Weights of a small transformer language model.
Size: width 576, MLP 1152 SwiGLU, vocabulary 8192.
Architecture: RMSNorm before each block, learned positions, no biases in attention or MLP, untied embeddings.
Training: a variant of SOAP for these matrices, 907M tokens, 3085 steps.
Each number is 128 + 32 x the weight over its row's rms, rounded and kept within 0 to 255. Layers, rows and columns count from 0. Numbers have three digits each. The size before them is the row's rms in percent of the matrix's.

# o: layer 4 attention output (transposed), 576x576, rms 0.112, rows 13-62,77-126,140-189, columns 256-319
# v: layer 4 attention value, 192x576, rms 0.134, rows 13-62, columns 256-319
o140 096:044085133221136157095156155075113099116133118154194135156108164108147100170169095197195074118162091141088153115121129092157094121116092156218175131142116156163088162107163117109070126132143089
v13 097:151085116106126110163153139100125144097148167185142097211160103120162108155137153111189172154143101136128114106077123102101193124137120146080143145141142143091052111129106123127107153151055142
o13 097:186164177124108170113091181124096130135151150119142131106099130108129134156104124143123171091055170103173156142076172140073098099157162078135127195099107176141182131110160071094137120094118135
o77 095:079191153114148123093063127133103086155134101140065129081106125111147103068103099106159112116134144137130191170156162116113103148093128127117101150113122154082178118145133076135166074158110122
o141 096:157095129020137108145134111114109164136131160114102098168151120160107150108119157085112112105147084187176132158159099193141121096139100125156108111176157080117103173053059182084166139130109130
v14 099:121151137071112105145149100112087217095101141106203112097129139137115137119109110118122131122069143114119172092207143125151130159097101161166122120077138121090126116036152143140159179138130172
o14 090:144085173128127190113109122195123099099174122110110162178148176152121140116134184130106102117078081116128129122159154107086150069158088100127149091121166138148155138087118171109116134080146179
o78 103:162119150123100108177134127084182087173136122113123129149102144163123116107158162216114090134135072146121130158146112155147201108157103128138146111161117140152155147125114117155122174201137153
o142 099:090125101127124172130136121146109092087098119147120082125129083149146099082134077135130211184115106151193145183103149117138170116119083180137152153144129153124136160116110089117145145160133122
v15 103:110160141093105130149114124164119167117115169165111133115098157187094060147124120173179138118156134075131133131141109107133128087133105152137145119091147108178084109144118105131126065128160108
o15 101:041085151121103185116142113169128133136143085148112124158160157139143124154137147118119135168168120071125116150151160169071091155129144109123116099098138124093143037123092118157111153126101131
o79 104:162161122156152095141093113184128157218110096144082128154157134092114085147082149076135130105089076116153207077160147109143125141149113110096098121124137137058159093134113145125109120086107101
o143 087:120096107166135133183120184135118171140035113115123151131119214100205111145141057164155146188160131200195143174112171056107145152175132144131156142148094132113153152135161139151112180199159071
v16 095:152081097122146152132138134097182146139135131167097154142127160137193143160108135141092094128129130149131136136119182149130112130062122135110181181098073131132097115139149154125167182111122132
o16 094:124185132161129135104077119119136128171090134123141171099124101154125125126085127127100142092078129128173104105156061125125173083138105131168094046134108132156177101015140141107114077131140112
o80 105:111222122171156156142130122124115084187146091093105194166102087107129140153072057079108129132113141101149132107126104064115106182125154110184127145179108123132162105081152138178131121142137144
o144 088:123064151095121063118127150167119127144122129095167120052153131083156174176111114180139139127097148164102122123115150147122063132165105135116151135171097111158107182090114185082142137160122152
v17 103:135142113171123151100134108127168126113131199061151092112119078131118055135116156132086115116126139141137076095145113087148173168133117171156100125127101085179032108157132149077152115117069128
o17 089:075129209116125098111144171061147174158109120096105103103100128147126176091134156137125139129118136133133127115133150086123122098144183074150099170134169144127132161145156157101098154198114112
o81 116:123095148150110161108169117072115093180105152092102090175075139146107117131114102198129135115090111129177090111136043145122097089095188142117130039099146141083101113132141107105080178157120118
o145 095:110126084113222136143135111160136117092128099179135123142182144052160128186158077104075081127138099129130176154142111124158097138102126107084151169168111126052178132199106107171174123092140195
v18 101:100183126119093114160093106123173093118152121163107121075155181158149167112167137129126133124163162143188105097172116127173103116130146146136162148116086167168121140062179164049148095115132153
o18 091:132163073083143141145107178117121152101052168104134155078131200077113127139058146112094175156123102089116150123158103185108104182155117069166171163094142087144184137100155075145119160174113138
o82 106:198152118163101136117188129099131089111146114092119121151121151104110123111115094173160136110137131222145123138158124123081153137142060125103135107161116127132135122185108115139173158164159128
o146 095:118113063118132123150096093125141131135149161033101130180082100156116181120152097125126176141115182141103175130132161124150163070097104117182146168153152090103130112124137133164168136180080072
v19 094:055078135123124115133159100159085084139140119108160147138110124124193168110158135100105093160125117151150146133168158127150128142098115091106168163132102086120113143131152177156168149147145211
o19 093:131111199148157145074135122118168123140096090136081144156124100118125118117145116113110063069197134133130139119102155188157118182125154101164076131097122167158081117075149128104132169142141096
o83 101:084107119168196106140164118147172146159116104131161112178156055103128135127153075082115091110149142125197163134096062143124083122093127132154111120160113155101185100141088148124134161108118166
o147 101:215117157162099121097158109110146139168079162144119144097078146097141079124137157129116156137095168136086108105150141153121112119134117171122140141137173082123125102127133156166107139141086139
v20 096:114114078102043113146134158065074079119145119115186087130147145096135146146175113149087144107164098088126112121136133084109139111108191162068154088125199121059037066093092097105134131115168108
o20 096:123137109144208058180145134118136101111141114130139121093138134136125145173152174139146152104100116140100103137093117090143153157093090076145064151185115104088122147135105142125115129112100189
o84 107:165095138181125106105134051095134139143128150110118115144117103085121115148187199116157157118134094129109084165143123129119134124115161092162129207143109066181155180140154088140119121124103073
o148 094:155123175170097179110068134145119172162148147088166041126119119117115109101083160155156121093141116128111155142159163078132147140110108081158113152103102095085104138090138244149105177066103153
v21 103:115169188128149127127106115104129147095134128150160133110141124162121154132124129074152162153088128122125138115176159145111126108166125071126168097187120205120126113112193107180165094086139214
o21 093:101103129090104113090124104159130170135139128164126136042115160135148178120060082124149133105120115097165087142196133130142121136084139129087164172149107145175123103112126112113189158165123160
o85 102:122125073158090116113138055138200130198139196118110154153109085099171091153098152137153106123144090099120155132114150165154094127064076110094123134090133080144099162097145116105120179117089136
o149 107:077123160130131162166142106174109107114093133165173134114187131067139184138147122157040070139086116131102156103169122181134144140204110097060123075114102128144091125150140083158167157083138123
v22 101:108091143120164152132105103084106098156162130132151086168132138121162122147107133112134160109151165204093146115204086090112135123133173085153165083143181166118129137123125134115143152148102137
o22 092:138166106164162151122161150127087117114139094102160159087108134124125102082125109143063126141173118111075076110152142224071181176121166136127125142097103119139154085121076166153162111118151129
o86 101:144105175130164145189217120123118142122106159185182123160109147124171119103115172162097148144107123109120102104135104136109112127159146116201145090122125136110137077084089161113136113162187128
o150 102:227118165083148055117145163151159168117101162107121166098099125066143181125167116088161140080101186127130122131118078139111166137118119140113143111153128104114113131128142107072125114105085136
v23 102:124138218097155121092132131099140124117102127125124079191138092113126110134058042130142155119087091137118125211102108048159117153158090157085173182158173138175111108151160082146082130165104132
o23 094:149155161112095106129073099146088162110116136120153180137145120156121106113191220143162089199081138127108149095138097138098124117125138194172140113112084135078119125120158111086162168141093095
o87 106:120129069098153113096107091129107182067150179159140103079192067107180145167141109113086170154143135134136150101060092144142142112141113151161149150146124113120085119102125186141089146128110116
o151 095:139113137126117118135125143114133122100123142141167122128168174162076187166140162127148071156104069165151052151081150156044155144133164055172142118081120130153171119124134132151131134047143146
v24 098:138089093178099109123158123124127168100223116095078181105112090161144111162143136088127153119113117127092120122169145134079160045123091145173122136106126119160143066079115126091128127103142145
o24 094:137184049137125118163102111131147144145085149117088131163110167113117152084136156134133171125179165186103162112166076097122142118097095180078163177129156109107091101145131102140169117130141096
o88 105:128135152152189138125118185152153100129144117107106145146134153079115100093140102160121097163159093135086160168118121153129084134075099158164101113137160121154172124132166141137092104106103167
o152 099:082103153176146140047131165144135136137127108172118129103126111094124078122129065144125091154135119053172092140084181105127140148140095096133161124160165122114135154153105163102094154132194118
v25 100:113125166121119133148177072171174090103125152115074155108124120140043157127130123113148076191107107144173166153110152044177168168143180050154145139131114094098085106136150169109095085125153104
o25 090:114164084102136140110115134141142090085110154114138092142061062081104136185097140113106095129186184122139151098126079166151135095139173159109137110115107156099103122117129146122189137129091118
o89 101:152099157161145121076102139098112046177089138165141159141144116174162167138130122143129087085172062106104145126166162137150153130126105120143149105124142110122206090131121160094150143154127153
o153 103:100144135104140084128096104115110118140167201169174102167113132122145145149085128110063121168135113158164103074140063115111131147121144144221135111095071138153125140132107092133133142113142146
v26 097:145099133125079172140090182176119117162086188142053069140107059153067094126116095176147105095156055127082148188170139088107137086139211106130142149174121144161098163153099115058160113097136101
o26 090:089191107128145175121109129116106121103190113137093152088152098073135127126138107156151129152129123148139118146112179126150120115103141136138083121186198148126097083064080156140172119088081116
o90 104:145101115145124155146079129107095133109163079154064137106134088103112124160206113166132165166127131097136112100115164121191123155109153083140109135174154113145085151076090148174093202106113150
o154 100:138139091124062074110108082132158113115148176101159108241101135160156137108119114132102158133130106084078149100113163116127185128172040155125142057133119163119125171131157149026131155197201109
v27 102:098119085185121159135083166090111132104138155100132098086095154160198156128189082139132165113151113140135124125091088079182083118157136095161095079185132143159177122139088118120151115141124120
o27 092:127187165178101147148171082175119152127136098103079142129082098138144188170080143079102126136104143144154117071062106180122149135106115059078157172097110147161153180157145139140138156143119112
o91 112:094139156145129102129139138153135173127131104101151120145170103092170131227134161085052134147090148139121174190075146146078102111138163115124153115131167151157134150153078194181119159185090109
o155 094:034125143096134025108131162141125061152108116136141143159139166118099112126126108110142135141092060142157117151135137117187169134150163146168203147156079129107132104156183106114107078184136096
v28 092:171196067143152148185130091088189152148109168084142121141171129089160133175082105146198123139126089194107129111134121148077136157123186126113119047081100157156100154144143167036057160120119087
o28 094:061116115146138130063127114040121164074108143133132132080129135098136168125135180102179160106165130080091101131099116131121125054106113093093118140110102129106121141160099108075179161066157155
o92 104:132140167174136076076151067090141111121127104164161181076145134108162119125108102033189150149118097142111154107160108175084163146165092104091111120126175138136110061104159079171153040117137071
o156 094:123139170121126085099113199050142129164180144151083116153159053176116135083155107166098135166190127125176178102100094082146195132140132158133091109189079115075107237136118116088124164154165193
v29 100:163114140108103128149131143150127153062154139090085152089131056114170178178156068179102111148061129119180144141122125118146094190145235145171108122114081135082128108110129155102139111177137160
o29 097:087135172088198154021133137118097070112111068145081127138133157123139122181164136114125142211139080085126166186114176104112139147150131153127096161143143124134172183090102163133120107101111151
o93 095:178154092161116150104105165117130160097117117149124135152138092110178097180030149130115083122145123080123166107138115129140152074161056157137073090081123094129119158130105182132123139119145163
o157 103:116154078122080103112158087161113124156128200120123112114183087139141120056120130116169160140112129059088115127102109137152147124097131138167087062076135139119117095154067141124139114102137144
v30 102:137140137108113109137045106135190122106172090157122113198161198133192085179126169189125161102110135130197131218134096142128097165099105143106135101099089103118191138156106190094106195128165158
o30 099:120128141086127164118177108136046144133190150078100111094122132121076178138110095162105093213101085086103110113117149119185118157122082109091114117140145116207054093134162126164143180076150173
o94 103:151112113115097106133104142100167132173148164128107140140134133103132172161119094151140080131099077163140111093089144123110164080126126142119037116116096102108118122135083129154040125141126156
o158 098:065144086125079148140123109088110059178050085084145129096138162160123148172114184159115129146085079139157137144130116144110083141129142131105083147119211142158146094168098115122088079119092154
v31 102:111109203179145147084152165139147143110157100160105102138128131150155185107114168159091129101159121150106140143118149151118080145104114123173103130165164141119159136129113116116103093125121110
o31 090:197181181135123137129141052134102090156138143066144115124127169150097139138168091124110109107112091133146092164102068130129163138130097162127143192135134136112106123156123130175175131093115129
o95 108:106116140172118167129142097129182162192130151171082143120120100097208167126107125110122066140171124117115103091181156124061128126092131116166143103158131133103121121111168132137140176095120151
o159 097:139097107119141162106114144077118117108162059091126183189100171106080104090187111148127126100083061140120126133165112180141163088135112164125153165185170054122172112097126123137103134130117071
v32 104:135053170140133128132148147111125140115116083110147093144149085107118114131152072121137190077124123121172129109093165121090157108157067094111104114142067134156137117139129176158124137114121137
o32 094:172141142139142159089096155141167137157084190136108147135084097089126152117128158165097057118130194181158107094162182162111129107162101125136058152130073143124121092141137146136143203162079161
o96 109:092162141146128126108093086171116082186160136141052146099113130169129117137065143149099091126154134147102112168116154119190103136161120137101136125108086104136101111111145107105085129138141152
o160 100:120115102144136141068105117114104120111179164077081111185176106089080208152094080163186106157149123142056148137129089094087179134093083192165067164123165147098152181116113124118109138103134108
v33 100:148131146132097130087154095147105134035176106140131067131147151164120144111106089162140103150111097094125164091137107153162207116166187115139130103116155149103087120097091110163085099111151157
o33 096:079044177109081112096093153145212102158139131179107097098100151157084147119118144095138147188117141137120130184149075098130106131100170159110132176135097176123121091159117201175216106091044109
o97 108:080116163165147116123145119137220101129159111101123111138163144175119143125116127094184137140125149109144108165127081137162115180184095215116109178114119092172172120148134138141113149122060122
o161 093:184150079144134127173146132045069138143116090093174114173117144107089162149116110175139146128101155152142158165120134127132156124121124116132152132132155095169122120123091084091116187183190102
v34 095:124139173151133151124144156130058067149130142189138128127084127117157146099088139161119118113137163107134151152116225153131186190115115156123097151094096133092117095126179151151134143103093173
o34 093:178103125121117151136144104129113126106107113081162117075081103164118078120125078164091155120111101129156111093110079074160108128122095104093115155185078124100057192143159085140146175109124123
o98 112:145169119113150116089104124127152114200152117131090118181123122117124128100088109120154108122102146107208162101123172167153131193106051177105091169107099110134147098107097125173118107159127157
o162 092:096068150165130139186149139088085163111118166085127185132141137110122124121158090061134116114156146152081092112213114073093160089074125153138130145143172158123105114163119084076123145086156068
v35 096:136148085157145114119156050107096146118037125145183127181151084134125184114172215139135150114165106142069099162168167159147164069085113102105026145125129092121213152146114128084185137155142147
o35 092:167172061115123097157121068179142170088102126134122141154085148096170150108040171172087123103107117161131134119116119137162160147135074097191130161120160131072110123085127158137152156183101106
o99 106:167132095156114112105148077109076094100116171121141177119148103103158107090166034128147120064117086157118108095114067137175124094164149176129112137150173153126118165120126187127123114062119096
o163 103:153139115138140148121142115176166076132147084068121093094154142090174113112134179150090109118101173112118147103175116114157069098132160135120156124153108126101155106181124116084144118143144122
v36 098:191160163126135142141128146089101178131145169130134083153141145127150101156095097163143120175082134146089131143152119134090141124114118162165117142145123085111082073062158100061117120146159195
o36 090:119152089089115106138143159098130090116063172116135137118152124098082162141173041151103117113104100098143100124134154118122102165145143107099174117115130130158132171174096088161169105153128117
o100 106:130128139140134155145110105146150126145141121129150144170143166073081125141154116059127140065102146137150113084156112163114116161190090138071153154052150105035178170150060069135096088109108123
o164 090:100157115120140169108123094168144170167112096120139102142126122099120150131140147159147194167109132061152182178090125115116158111151065097171139122099163201148106163080114111107159116103118103
v37 103:111137121093139138140132123097143160124145165141163108099069129180127092117096161116159126170163123122114153208056079168152123136109125119136099133132124093150089134162160100138138181152138148
o37 093:117157155161168106092107145143123158132138096154048079150147133118173171099160123096102152117110121179152097102123112148164143069162106087129135161151112118132140144133157142103105127149069150
o101 110:160126131180172142157059119165116087042169110162118171143130179148174188116067145124092155116154095104106154105155159101117133131200115103135165194108144142042086089137188108174119118098125180
o165 092:182126142199128080145167144068099177185146155106095126049141111089157095111132135101101106092157110169140183106141138138107153208039155148104140134130057181098122101125114072136181139111122148
v38 099:195108119150113139115137126083129089108122091161118169093149129097136135145115136155066131170202061037120129144125143154135191157139106161115121159131168120128157087132100119137126113113094130
o38 093:160163182097144155170097175155144096132176121085162127074109125096137135108112114135159127129104122102146166098180179067086041151159138096155103122101148127181064081127177109129106134111109144
o102 104:105131124100144131177156140161108121131144147114110133115137144110116141081121105163191144121065094127128140127139117121107113134142114115104152083177099038121083118090114112154117157160183122
o166 099:183073142178122103128139117074119192135210119096145153152128094141097139112048120139145103097110124131159135127030139115077158127128151108228122104171150123092189077083129145158127173090150130
v39 106:106099102212106110111089155108150133113102129119102116155093123179105173090076058109106156095131118145162133044169135111143119148173106143145077126075128167151141177159164149096142089102145127
o39 096:145151104131096091120179146121125157111145101131150118104161200086188174188163184079149174161123148199122158158138147118082182145133123156111110155115153126176104097090117108100160130091119118
o103 104:162101175146126109095159203116156119111157162163149103132176200106156142130142133151158110103102097130170112079160099151110139135127137166122131104166158125142109059073123127132107135162074106
o167 098:078138130123089108124157142140147105113104131115121146190142112148113118154099107188162069133143096141115087151184114069183137085122113117077163162133108137108120168205193204177208095164115090
v40 099:154075087098107140089134135158153156150124171131165085109117109178148152122147112131140101112155151085127095121190131112152092124083151164097124103151102097118101132155119208145173139162136162
o40 090:120183163113100048174187122152120107119086123099098113132095136118168094149117093114151162180135054160116180084191111131210138136140196131143123141140152143185123151103166136170144180121080136
o104 103:162167174165106070157107174138156112166080097084118095152119157140125115173124127124174108176131106117081171107125136163148166068178157116119128081066150180186142103119116154128156092143121140
o168 093:154069197150105044125161186189182080106122092145087140164092150041143104031105152093134122094103175084204161143124171128135141151138091092120136143128156130158148164156181137121141118143125135
v41 105:144100161162127082161082095127136137135099130161107066140133130124170134095120139178151122217096125156095137142108088142073034158131184122149145101196127143129153114141104161148105132103128107
o41 094:112164144088155131138113108111168085106140143053093088150105110189088105151115109161098131045135099213117154102186131154151149149136153111131153138133142138125093132090095136145127019145100143
o105 099:170140142115153183097084117250123100067228124119127113124144080118105086129094109123136163137132122099138106100136179115132154158100109111144061191085148153136095091140081082181120111129082124
o169 104:083125122147099165132130149123153111105093090116174186114098183178137135139194121147126096110132100131138091114156110106210076107195163158110149124095109155105155111169205167109208127153173118
v42 101:111107118151169172127164049136158066123096168107154184119147079131104145133103098153175117111107105101094098097137144119099139139033142136087044161122114119123111085148152122127100126119105090
o42 091:144126148142135101123127113110107101178158136147116154088137132118079099078129097144130058070089076146118137136190080090149090153108189138166160133102177139165152158139175119112140143148108125
o106 106:098188120182134102157121151142105140106105116164145111124186126164139109103158159125153108064189130143126124186127135153116155150191088091100157128124127200123154107149147126124154092144096157
o170 092:135194101139196131109152114142104135135161088145197167132152131072138150155113121157101141203125114132109123161140195077150136075109196091150095125190141122092153093081104140170095164110148182
v43 100:137114145168138133118164130149080117130147154149174145070200167064171152160126113078119183096138121140099117188131111126117119070123071155106128119134137141136076112145091136113125118136089154
o43 084:137103184126113139174200133161189113111129135151134119122115110168122128078117152118104105112108093124131150184050101080093158105061120183110216134136139137107157156107107079141180104087117122
o107 106:098098153132137153141160136134099149144097138173073121126131110120095158077128182053120110155132140127082136071141080183115159131107123148092128117106063107127124098142127113158108105096123021
o171 097:132221120094106134111175105135123156070062168059092155120118142138149085094108170131078129079124113125117143136177148176113165177103110120108142142128119161126126133094161116185210180127128179
v44 097:148112157129224166098147136111149099137125113134132092141163129166138092176101093171137098118171142109136116194112136169103165181048044140111149148165133018155145161132208109113117091086109094
o44 095:074098112083100104173148126133197064089146111124071084116163143108131101151098182108129137171142181134137192122164125077112170122123108133166171104126106164078170081161065119141179158118117131
o108 101:127105151108097102169111147136113149165148096104100144092092102144145176146144111094149136170158113084157125123138137123126085099143128112091100213094157090130165156170101132168135170129191103
o172 095:140135168161124142123097116105169091126119170205142175178154165128099104137104155108194135078150164076158113110123108138113206180129190131157108076098113090163121112070098073089095140035176118
v45 099:157114119125083142136191135153087126166075146153107038062152131164124125068188124151209151139134093105126110162162155135072124185129180107088103156118135123169082206107140143114120116126131134
o45 095:118180151154156078124142141141130131087133131115101157163092106173192125089088121115119159123128168146146143129133164093154128103186116105072155164112161087140084123160113187180171138088108154
o109 109:134072090134073119126096075136171121120130096138129147109177096096104135120096159124108089082156170146073112115124124086132120124084128104109133086119162135220128139083130161084167107087124127
o173 099:133147148118191113154120138135153129156123132173085175109111130087142088151141131084118139096149135163145142100100134102167116094062094101078096106186093150084156111211136098128154146123139149
v46 098:143137124139134155153116157080142155163151131158142127129139182152126135067158144149153159122137089106148128129114189142084141073127178136078120150101177090159115117143104119152109133145122191
o46 096:115075099167141159056152181153143110118106152107166121069099158125141191192112157076075119163075126111170124108106154104055088126102187140114153151125155106168119164099111122121113152118117168
o110 098:121181124110158098126111107122087184130094143128118134110158135237066120110101147114140192108129147090114125164143135161135164188170089144113141177097163131128088153105118146140116143127098135
o174 104:194151142129138173134136131123114121068093059186162137115145164082119148135164165116062173094148140139120104139178103104209170154171167094115099087141137154101112135096139076057157089140190148
v47 095:167107106142184137182125170102131160157136132129138112091163079168109085120127139071124083150151138070146183146126107109096071128109171157141108109186163119118090105158048106125117097099093085
o47 088:137120106132097152129133104141118145098084151109078086138138158162090140173131186155076145131106113153137125155160086129175112111125163076159157142067109125111075122149172081124194079076076119
o111 107:125126106093132122153131199160130224137142093091127121120135146160114095252132150091132139154132058108162118147169123120123081149121101105122080158084157129084116168158189098147161103166143139
o175 093:171153133132127141131123108120106155114173132147045155125137143132183135120103141111125096111144141132110106130063153125172137053066136143147118105089121102191150154135135094159119179154075131
v48 098:174152212185088079143158102110117121125164139073146113164096112145120132110114189147110138111164166124153129128110118049155135136126117136072228179133191136136124156200134144136117154158148147
o48 092:163135106112136039084174145134073159104130152140114127094136144158107146163088134130091111130124118136177145139151136180063105150118116135175075086149165129144151135025146112056157098121137146
o112 109:118120113155164140107096073094110131151157160064180142135127101183112067095130172081096130159105142112101117089124123176085155099131088137164130121130084137136148129118178147094199136090132169
o176 089:122122192119170101209075119122106109126074115174114121129183142130104081167149097131129213171132091112110116136174128103047161099096169134132128180149144085185080141108078089148144144117113168
v49 097:070126109113141155107065148075158214196135078155153059096108118111081147114116101130159127142150134124097117072044138132138100189141174122143126104083144122161173072113120131137112106101133155
o49 097:181086174115151156136135101161129153083156132091097160132099152201123105143130083091141168142054151113155116137134088160078108092135082156037132170137131178167091088133163159114155156077112137
o113 106:130145119187155120112145141175070136098129122152150145109108119179122153155163145075195122082157121132132130147065116131083118101127142102105216156141128113185065107095138121114142151146144138
o177 092:146201146204099116126109142083158101147188054146074178150114080132163115125134149164083137151110107116103123134119098128087099151094155077120124183177137139086193112167186158159129161126133147
v50 099:145173089171134089133075146101113150136092129165155128126131109146158160176206114131114132177083110156162107079102183094134111157167079152153079159155097061121116114115169103079116107143157125
o50 089:130129139164084134060146163158089130153103081122151182177105143198116124183089109106136061137147136172104120104100147133131143090151091133148111059108147126127168207199078138088144081152099107
o114 104:134180113105114130140120161106097108157173083108071141143108120114112132171072157116138047108112123135140130138105178087124151144148092100117172043116111137134156107088207133109120140143171103
o178 100:114096108169136087151117118128145116098122157119162131106134114118153200148108119119114139098115095155088145121183098109140093153139146053141115123127096080078142123186157132114125149165165153
v51 100:188128068200093102125139139126108167134121137097135091101167098124165128120123165091132144137134156138102171135105189157120149155124118138137139130153156161119061132096149114153179091151132102
o51 087:173178111090100107192129120163157106105106115128151180133115108117137167110182076164099125107131116103120136130132164122115084115105119088098148136191139126119141117070161166106114095099101157
o115 102:151143114170217171091197128100173126135131145110149156218118147133110188106092138177108091088129096133112103147131163134133140170138104148115137108121147149096128113107122107170098104113109172
o179 106:118057112116158138093152171121114121115072153108119176101143152176170172126127168053103099131121112214131097114094093140155103111124179142168119113095148105124115132161098161098150190061081105
v52 099:152123050133103134104158156155118095161137107162132113156111128138153135107084104124176090142073024123107096123128109120100177161122118164136129133189084153145100119071111086130081151109143137
o52 098:124105141149138093172167138112096180082111137093092126155144090097106053147192106160116098088103122157115152103128124138117079145127130193154119147086154159150055098116120120094078108106094146
o116 107:100086102146132157108101126109115113108081108123103090093130131164061084163139105121153136147114132086117115107113070128142114103159108124129063097133119224198118164149165101112119093082147144
o180 094:065147158107109131092111182121166082116188118094188105150092132138103135109115110094122165153172148087135174147160080143073143139163140071107121137176104081102107134134156094151179140130191066
v53 093:088089154052116118115107130088115133139108120092116153150175058113137114100140166075143120122143109100141134178121143109117184145112088098122088102128082159156183153076100091169090161132091117
o53 095:138102064153126121139169104120099080111084151134111125131108126108169149110170178212135115143154104106050148135096128179152111124149122156136133149165137139097124127085124108124065133118159141
o117 096:164186114145148118085136092136089152083143114154091105098116088124123091099155157095172094156128141086111092132167166103213147114136153170153142082144079123160133132151070138177114103159085146
o181 101:108102114062099094193136113150073121159145198164102107179154145109109068131105137117127161111139095128213127134119155156160155136154113125150111114116144096144107174157071191139128088075182106
v54 096:168194130186181157146118119109139121100050144076118106205131150165136122142142072120121142107213129129118136144129070137096131137130135177111126138072115138157110143082124120143126159166109103
o54 089:174079096116157145161179154118153119079162192136142124128146133107061140152073160151156107105100137129099125164092065144174140143063161182103113177128118135065136116123153185157122129159121111
o118 104:118139188095150119194112113103151131172142177107151053102131120106130142115131108105145121140142150147106121130108130103110146167122080255150043181112087148159121125140110183039053076097173142
o182 098:156177110138142110119106132087135144191100082118092111130130136161120095123129147176128129215159129150107137159137117041143110165090137147131122114133090049123082155111137158144128131104096146
v55 095:127099165067147135099098113163158101220076121170139088091177098115168102171071146134067145145154145112086147112107144104095111134085119129105080127167159094167125073115151094140100151122094103
o55 090:116197200160132142118146091121141208081184136135099147151102112162064136124145129120142127139129107155153104138154146146095101157110104147142097159159127218121073142121137161123120180116078130
o119 105:190126073153144074111088095127119193134121141140090104155150148146142112144146138122126135106127072162129140158165075158166193102173136096178195086154127089118149136193164130125104149144129091
o183 092:171156148110121086185126103152088093017126179081117120115123156109120149169157133100097064095112071132119129091128098223156139164141098124108111118151066185153123102113110139119154107156120233
v56 101:134225057156115131113127181131110092159118099186132152133132130194081096136080134139181127109119107122097152165123100147103123071165103064115142133193108075150151159152117140052127107115077092
o56 096:121112184127099152119149123136252124105113153095110179077132119103118091155130105128162126150124165170155101146151124081083097160173122107163134137116130101167160128168119127080086136117120125
o120 098:098079084084142166115152065113173142125100102126116096099104136079072100144153106129112143138155120149063132108101131103152106174100097141168115113098098131149146110085144077185123098161093137
o184 098:137127064070098052113114108094109080092172190127105090135156095134170182174147108118092155120151116159137123023177094125206153102068142146094137133139085154125115150121102114181190093124132159
v57 098:090118126119128176154124142159118117151119094113152138118143157127113168140126092119096056164096171139142078095119166150147155179103159119116129108139144134084150139111149132152143099059090123
o57 098:119108099109098121122138143096148081131147086074108130127097088137168130085082104153150146076168195153079136149147146101095112093104088122159106072073127130087111102148086122139097072110094111
o121 101:117120143209091122111078117161108107157129158121099126089109167150130143121110073165129150070139138118118219112141095199075128129148143154141113118152149088098170136129137161165146069152108130
o185 100:146177116096123059199079153139107154128082143133149110155108131141100123109121095139085122129080076099110124147145173117128160144137074062139157134115142067206116078074172166130169115163119136
v58 095:085101038135096107107129089142115111125106139133114115133109138147139125148130170120120103137135112169112141160083085101114040160148102147159170137077170132068100104107153138170100130107112159
o58 097:123172057069138118097156121142099141111156121102127144124156084139167153085071105130114094145173117112080154147150133136191179088067106124138165132057091117156133160103132096108132088164074154
o122 100:152110108058175130102190141106124060117183111103161090133146108129114131082111093129130102122124150129117085040133181122098146122117118132176161125101168113152158143147137102086119081170167126
o186 099:154161118137089142139119214091169107154124084104179151115116124083100123122116185130136135154132091136121175209121138092141057129150215092120105147151169104128184107137187165107182092095151145
v59 096:059110124098153124128117114091053196146153187155140154092114164081107161091110110151083111122123153146135131105165122131152070141134053137139185128100031101153151103139148183170167134149151196
o59 099:150117170092125104071098178168156111107129146119103122143132118159142153165135192104159072169128103107104139158092140142131156165122171089128166100178099126107107135166189121147084141118090163
o123 106:141106063125151101090110110150166150173099202102111087124175112132154090157127071070132167137155131129139084087125166111125065155136100097074139061190177103164162045083139136126100162080158141
o187 097:058153180139124164130108127148103146104199109097192119103110120052041146098102134158123189136134109172143148107149126144118156160156099148146125180130099121113126169110152157149164132139163135
v60 097:147182162170158185147157077214067092134097144106115114110167122126070096117128117092136101162132095166116126119105115178126107114112116118139151030163134167131144138114179125132110149173125141
o60 091:085117116101123145136104094109169184166134181103153141138141104196178136123123141180141133169173137139108104168177103065132122122110100107120144133134189115155063119155133143102110085150116136
o124 105:135156157109149145112133122188142116165131113107190128138122099175152117111171138125091152147149123112091133143118105121061185146157129114136129211135152123167086094109146159142139164106141125
o188 091:116080093119126128163088123125142128109043140104066120150101096133156114140114157082161119209154100086109136117139121083127129067121081132098125120166150131124128151151070086173146137138080142
v61 103:098110107153104118104140147122128175133192133149146139079088104134148098095150144106156144123114162117081154165101129159083146092122070104153115154082130140115114142143158132116109115131114154
o61 094:086114111107113159151171132055151076093156117164150167113144077090174130141118097150092162132151111099143154083139187045108121106122158113101098103125124157126095094099037218110149138083164147
o125 106:105164134114156111073155128127110056070090111141129165174164105132137151116117135117113151124133106141143147108109159055099102119059095113139106117136133138162070186151137085104149163142128098
o189 091:136117133153135137191120158154120151126084085117078158121158165137087192125165139155125039108163144190136101157099127091121131117114158139159099131090166078085147119116105096119065146115149149
v62 094:103132156092151093152070121132122131153096130109104150083163125136073129179120141149133112144124161103094088097149117149126157168125141106156095094115129156169168141130155095194125146184087157
o62 092:135118115148175095061152136137122110169120152149154135131093101110106165075082153102093110111132067035110165105130130173085142152145082150135073136165141141049044124091110151132137127120124125
o126 106:139114143150084120086131120157096069166101121137125168081104144153094211151137099119163141173144084143114169117129141145122125130103164124160135096110117126133113136152146154108071132127158090